Weights of a small transformer language model.
Size: 20 layers, width 64, vocabulary 16384, 3.08M parameters.
Each number is 128 + 32 x the weight over its row's rms, rounded and kept within 0 to 255. Layers, rows and columns count from 0. Numbers have three digits each. The size before them is the row's rms in percent of the matrix's.

# layer 2 MLP up, 256x64, rms 0.139, rows 142-191, columns 0-63
107:110137095090131152114120103130093165163095138119119110083185169146157148128123099134122108087204173109150099183111088084111155150154171093141173123128131088161115187171147116122125209182088101
131:115103131083166121096161119146149137075155169117135137159107147116106143119186130094107126122085187183101137078105079217116109108113155135119124097146098096199190095147094113135106163145085170
114:120133145142123148107066090166108153119164130126160134129098141130065165117070163138248179120156113120154110124159058101099140162078162120131141101080174127125135101125095092146154156155128126
100:119065157195095190125121171141093129097127187116109112128131143099115161176081166120166130150145086111090098153150099048102138152169133148110124090175151179121145126137101163148099193133100140
079:118128100126127148188098124109162084121163196132061127158156115113131144168137133121082121123115073099130159164172151164108105179125092191121077101160167186085094124074093171165112150107130134
069:107147130119133148137097109126200193171073134171104119098054115143105151142129088143184055097131141128137122111111150144041147113160133093086139108131139165144139166104130205103128099116149103
109:121077129136168136111164118138145158165178158159096164108094100116088120127079143137129060159120158131081091255155161145135091132136099140114108155185154103141121105145098119153107135111159158
064:131091093117128145140116184072133154189077160081114139118144138094112141138101104122092151139132123134130080194143101072134159094209129105129126109143116157142175172081110190134151192115125077
112:155167088155109167138103136102121124145111128116190115108153090186130148110136079161126162102176190099114107105162136130168174110144048156179112142132111170112137139106192155130118141161175053
124:101090135130088166130162158118149120141140113180146117108128076134112126126089154067134085099140144038111110151138152101145150070042065125129143158097117137119142116165068190152144115145144081
076:171088084036140068108157118191166088131148210089100112147147109132152179141148076106119148074117117146128075084121123125129134134133108122134135149124131080167147109119081135177158159117102134
108:047119198136117168179147161082121148142123097103131114158084101166086186115049128121117143149141099127166157118150130067131109128148126123136101102115116107211101164144165171091124141142110097
148:089119122123132123123132140150114130157077139094137135143034145165163156108116114109116091075165105139143042156083125139109140170147132100117137057149170162158140158101132178120112196096150189
079:102146139159117140132129085080133202165135124179200125175122167142104140113136142116120097118136081084122120176119083163140154114093134133095148152117095165043081120166141125065123133193164140
091:095141129161128106182111099149096147181128143130155127122130139093132112138064089102163134177197129134165161201125130129158145128109135156121068195110165084139138062100098133149063164126122079
098:118100139117134148144142126102160128132140178145151204104165083110145139104143154109112150134104157038126201110137173158101094110086127194106112137104144092145067129176159146140151048130147101
077:116130123111165157103136095108151110171150159135147156148122169090052161112133155173074136168190190131130117123164087101136148125184131072138054107124113086137130077177194101122123124148125147
106:115127109119158159121070196077128138133145153131088122074104138149159118130120193147093186130208133089114136161098092107111088157177091093125132110121173119144139171163179155101153171158162163
089:106065141133085154187135134141159117065098193118147097103126146163179162172168080070156165086142120070110115156140113131136184111138135142121098147111159149138148140121174105104138189155081095
118:100135054161167128111075131171087058107080178131112158139136153182119140138101139123137100124201154111090124119121134095119082175162097115076109169097191156106141105146126114165148100094127092
110:082080119079131111144106117128176085081049154103085146124063083195103150111097135129142135118138081144123118150144128122059142097163122182091125093144128109138191148140148137097111166130177156
090:084164179124178139055129136112126102141165147102148124089154083121128167115131187076121136096154138112146112130105065146097114134137181133123057142191121106171080121076057120134118148157154136
066:102113154166180175121137109154137145164176133125160119124082166128121158125081116116149153105155166107109098200118068110085195151148134150097139131194097084168139090068144101096111163161126174
103:158140119146123160147071126153133104105130139054149128125118140158148127135114077162121079083188164139125118161197182180145136145125071151174099065146174133089139167078090128132097181133134113
082:082188099178076141096112108078084117147121153124177146138105170096117106104122147163093148110114203124136138150144162147149128155218114130093121161106098155117055079110180101137107105144115123
092:128177125162102147058133107081144139169100168081100126090098114108191201094114133044132132126153176134116129118127122083085162109092183059098121146127099114109117099154161144129148155156128127
114:169065110085132092143174088122169098083125128151087188116156171081145127117098076137098105151119180124148076102107095124146155105177051119149132146059117099110160129115167124094133141125116167
114:174057133064126129130106146110171138155159121140199144117098159083148112106107185123148107062124118101068114111086063126135118087167106126141182156063108105151104126157155097130136137153166142
072:136175109130139123154116145091148117154132171146064128159151171098112128154148127096170150056156084120071110170068064112087116106182107108134136086107159110179129161079067102120150120116167112
058:140104130157079132113110121090159203143111145170175104098191123111113151118128154162097045114131116126125101131116098166111101085098132176162163107170118136039150134157054109098110140154146116
093:144203148140136154109133137145168178128158165145141150110176095105131107173112150140093128148107150135070118166200111150040092113085142129129054086118115114087103107100107121096123103180086124
101:129098102090152160148100186092154177132109135122122145114153163127150100082124089126160148130019141137188111099118098163113071192089132130164085129122136108107168131100118178090124160089115166
081:127135142108098092117151100173141157165098112143211136103104104109147191099142148138175158103151111073099126186133061128128169120179084106122131122076149158112082148157173153058158149109142119
076:121060160146201114116149071115143205120141090109144176110127118087106132111098076093067117123114154145108030127132122151131162173155147103149175160156109126150126117150117129136085169091126126
101:115086083153137168138126146104150115139121106124180117124235105126124178160157082129139118169125138095104123080135068109108192093094122161148131142097098125130173153113138168171084181108172088
094:123164101131088159126135116108162112190136131124139094122143153127163202135122203074122197089158155116106124106137053138077197180111129123089119112096105168115117122104166154126151111075147116
094:102117119113127102142151120120168176179120085116135138114126087133072185095090132104140138114165154091190066110123148084117140130168162124120146112130178171157164158148096089137158204125118214
109:132137136126137127080161176102163141169146162148105146117167138122081146137111192094154149157179094088160129137125092083121115045144168102115058144124140089179137189134139115091151141143192086
088:128153188130142148124137157137126097167162185140104179106075126064113124093112161096162147146101040155104102131135149127090120122187070117101073133098098157164114144119090210128126126115139114
078:204152148161125144153164120128148165097183165062157109141163119098128158136118140095123137103125100107125095156144138117132089103133138129145136041171121126115147079144126047098103210184101133
126:074177056102152115081159105154102136130127152145130146144092122165166178092121137124122146124154157120105119161101182108127203209134145112114123126071156098163127121113124153101170057130177164
133:083173143058127146084160054140189096120088137100133161130099117083125083114166093094114090164106177153101083142192122138087122120109141140126080150089133084130154116135124126167069142140151157
128:132112126157193151149125114144158187163145142081166100123201169084099162165129108114174140060214123109120107164080098138089148143118149139156100158126173080096115153101091111149112145110119153
085:061123108067175113088087109109147168177088073158130147143131134149083150144076128134128154178176145097130076132182094104097107125104128093128115133178112086153180090130121190108131164150101147
107:154110097061116136170118167077155070122171164123164128163119142138119148110145158159141151080189050094152089117105093130144115139150102098189144130137137086110081073101132128091123187138107086
076:125125115141038183160086106112094110128127134129129111136088081164153142137087133156170170106153123116180123153170203140116078140134134121133089111111070128108110123129128103069054191126151164
080:116161139121181167166125104111166183125179070148106167147128148119150120086168138065132089104114133122080103163105058065135125161087137140121100096183108089184131126130149125092138175109083151
103:144133149092096137115102118110155147124109140158109134138113147096137177074109197103130123120125081170112092151084081153081132151163158146064190107199170104178178128158113151112108186126105081
114:142180153162135164076111130103176115090132153106086143118164156168099183123092158094112104121192101085126091056089111128124136129095133083104106067128140138122130110156096168130110116089179055
121:145121061108121142225126132115169090143184090091066107113122135098148123179140127060135147152151149130127132143157126073128127159142163135176088098083112074173102138107138130127129143117188176
# layer 2 MLP down (transposed), 256x64, rms 0.228, rows 142-191, columns 0-63
139:139135140080136130090125085097113083089136162149042126125081106131121130129118174155161124162118071165141143201148117113096147136082151098167148136116131149116039194134130119115077084162155133
125:123128137122084079121123105128122125185119057152128142112101144095126132161169175112114101151154079144138170202125188074095112127108126094111219131157123120092121136176095114172148075098136168
120:068090125110059142113099136191071147138100100175141147106136109104137081119112112165188142145139130159074130183105103129153093072065172111136109122095124106106160125122147081177168179127138136
084:160114155080092120112164105155103091186095136113146133093114182134076182083147095113111120074080148107094087090150110076093187106085107100160146078124101068111113108168130124106091131160131125
077:115100151122113083077155129137095100148134129101141200171168093189159091114124100164128138114155135168137132157091097147129146083069125078153092163163171081142161082162152090124067180160126126
061:151155097073159148156167114185135131097146164088124148174141137120122152107147071200170142111181145143129102099113187099164137088161074130180126183128148143131155098100096079119138104178090103
102:090124108129125122091113175155135124078113081110181072176167135143163116138158136194156096127115145173135082113113109183178091135139164132111137077145107164135135145104178116087167103127217099
068:122062037143100147186064135117172152181103192139121200117113144121131177126089118082136127109103166051150110123158093129116154116145115114148130118137119129137140125090119175118121155153173109
102:107105106141117140147135104122112088124147129160165085175129181170103127162185174125165116193119073120156082161127170168147159143105158123055130145175115150040135126119135170161108158145169144
127:078149116118116135100140126113168084148136102145100114115111153182062130125149147092183076090114108065150133146157144134105155140070098116085206102176084121170141161162139179170168156164124127
051:061143165194101156102114141048092149106123046123117160096105136093130113129136145135110105159155129137178192149135172133162112127186131110147123142085137137114111201128143108099075117131182129
102:109103145107151108128152140094142124191139133106153169150080108118079109069064071127090113133107149092107176172175184092156149176116151137135123083118103084152088172133185172149140139126110080
160:090110118160113111063170165099129106114175109135166118121135140143157028155147133178131144186106102133149150148067160096118097128090083116149111134148093074078067136135151113178161104123152143
070:125137128103134113151119178182102102136133169150149112113130155234133221148128089145127160084139134125169157095146125103155096140090106130117108073107157156187137125155127171104109154188179136
096:109046109126120115135104076132118171151090102092119044119090124168147089106146188138132103128106063130099043155092141142152154139172172149124121058131135133102100080145125105124111125134151119
112:136097128136083156137074055169130187174166162111086122099169106195182133104088157121126122163146140114140139136194080116084078094125072158106132131105170126167084151133122099093134130136136122
101:120109118132155085114110146121191127149190197173098196143157135115090123147133106132051126141150165149134084117147051136127089105163111103205074114146146128157144105162116105151083129147127120
104:119162109158108140028130113140123120101168122153145087125179120125103088123199087165130137149101138167112139141131145114128123166081073112140113171099110080190101166097113100190101072085138118
091:030093152139090124121125068116116107147123121189153116158070096171072096105122129111166085114164128146185109136141120139132106159166166107103151124124130107147063171166081112068099143123137104
112:124171154134137145173151179121116081132156156158074134172155146160095119090096166119164084189150058162064157127145132129132083174096085087152060140099130113151101125158159134148083135101115132
099:064135150091116133148145120109180079147169142128152146127112171163068088097140119125186097125127141102146169154153141157108153154162119137150137135220054126138106149133120104144091139035154152
095:085128111151147097118143119162154127126165113112176139105153125094148104160150158067124133170110126092180164135110133124161125126160151146138094201174071181162118179040118116195084140126158153
065:151093073123129127146100136116113151083158139079188141111126102136154108187120120131087100165061128076108075140127101081119155144124118129161153099109137127036097109110106131083140198157112070
081:108123140083143092104144190111067121122120116140094111140118170063175100105175163076124156146068108152100092093059121119109123125106160115096166141104124080127124097142200089144170091152104161
061:150112179138169090113138159174157156117126132160073113120121122117137130130171146092147093142119071105127151100105116144118160113050182154163101144158130081142214097149033136156133166139150102
101:101107092161115134114111062106111114063160087137065114114127126136201119083128087134097112094146158156181164092167119142140135101107120112172111189113185164083097163142106108105095172175113138
114:117134182113096104095157185107077115175113156127098064125112077204130112125166119074153134114147108117183134175134157162096110165079118136095148079128114174155083143131141148137095095108131191
123:149157098118120126087133175156133085095142153174158112108097114129117135174083121104122119102123132087138139135175083078161133044095087099092106179061096103128169061141197119145160124138146108
073:149126145067125154127071151097200095143136155107103138110113115175097149166097166129142220096074096095203142130139144145140110136105125128159139108122134128109119103174149177146073180179130104
038:127161122104144109128124138154130030115171140120103142166085174108145113122134131084183220144163148123140141140122127042138172165151101091098103183098162146158130141123162168174129116107113144
091:116092143134101105168123091153085187080161215129103109155115124105123156141173130118084210171147158129174131127085132131090076117129097105193168122114139087116145171141124132113175091110115098
122:096170135150076074113146097118159065157108064113145125098130135139132106126144121149145118106173128141159172156128170107209089086139141100158155109159143167112097141150210104144120110100185070
086:187159119074167086156136109137148173134146157131160137156091144128077196091137114171152075144083105080084193083159089152117151136152121128098090087112162106114096112176161118115112134114076124
083:147072162150143104128116135153163135112165100153133183129170089204145135177087142099112117124127133078131146142112072082076100171041142118121167138120091105139066151134132105176139134144179100
103:108168091121202121151145111121126114104141156138103151170085203108119151110145153060123174158145116133140117110094172172080187135124119166141131161128108145094165142065120178181120153098140192
109:105141128100121123130131146081117208157127150152096145101117155149140163119154200144121142154079170116097093082153084154104163126105127142111169074082116202042174110144144105134120149103173114
083:116161098148145150178134135143101114082137165172115108106172093135133101154247107106095152153151139159092153170108127118163103099126102223111154137098102172171112135117116132151143133090110084
107:131124133093124102124202100115125116164188192107093147124101138132088076130104111118129155112111097144159125111195178144158164107093136105095108120158053143181148135121201083125071116087129112
082:115163119113151100088118158172042130130082137128151125163097147106095133152127132138093085129048145168104140063115116141140180150197097117073122173123134165140167097143139201116156140122100104
070:106120106154086063070101178128110111141116122190143127115133093114190081168150136150132086154149119099116171107123151127166116142165092118056118185080175127145135192095127139156134115075157163
133:133081150177101149084160106153163123097167114108170119154143131140089071153092098178136127142155082165136149111166197165095083163147129123171089166139106072138128219096122125156136145098143125
137:121145185116108113108149110125219120102098133090184093098147174109099055120187095081094112151119118160085126165141162107081091148087141137162145131124147094120112082174132129163091132126155079
111:186091082151162187231169124102172113089101123113102104130105166081135113166106190143116110085151104130165118155090113062123078130143117149105129096172131096133143142143123146082094131147130139
097:102133116123154112119052144129164145100138131123109216133179138121116149114110084102120175187152134096106060150187125132136110105094090095176091119149102071154160065127121177127109159147090111
115:037132136113103123100136119112137122139129138168141162096098172175128119147128139092151138110154106067150068191123086083150185136070132107160144106184131133090119154125114088094050093108152127
071:156120196099122060086180174108105158131133136133123149102118165121120169093202089101118145135096099149154111079101113109112160166143153120112171112200154063151126172138116137172173089115104120
092:156189148144134109083168113133165137144145104080155129121142124126127186088139186127050112149096142146067069138145115074085171106092205140124077105158096111098139105122085120115143134096104116
116:129175135170099085137151136131177043100125068135113087131176098166133110152127108107139108196128148139137185122097156124167099135107071122180084089096173114149079118133111074130164138139149164
113:149141166177132179113149122162148098129187081137111096089133117141161093136097135121152109099147139114175202083114173057181115118177115115107109107172064122116160151103167058127096120114146143
101:120030103181158113129150090206085056131099107166143130129077150085125125102121151146117126111062098090115156151081092116149130123142158144156175168128154145093100148109092134136135148094104101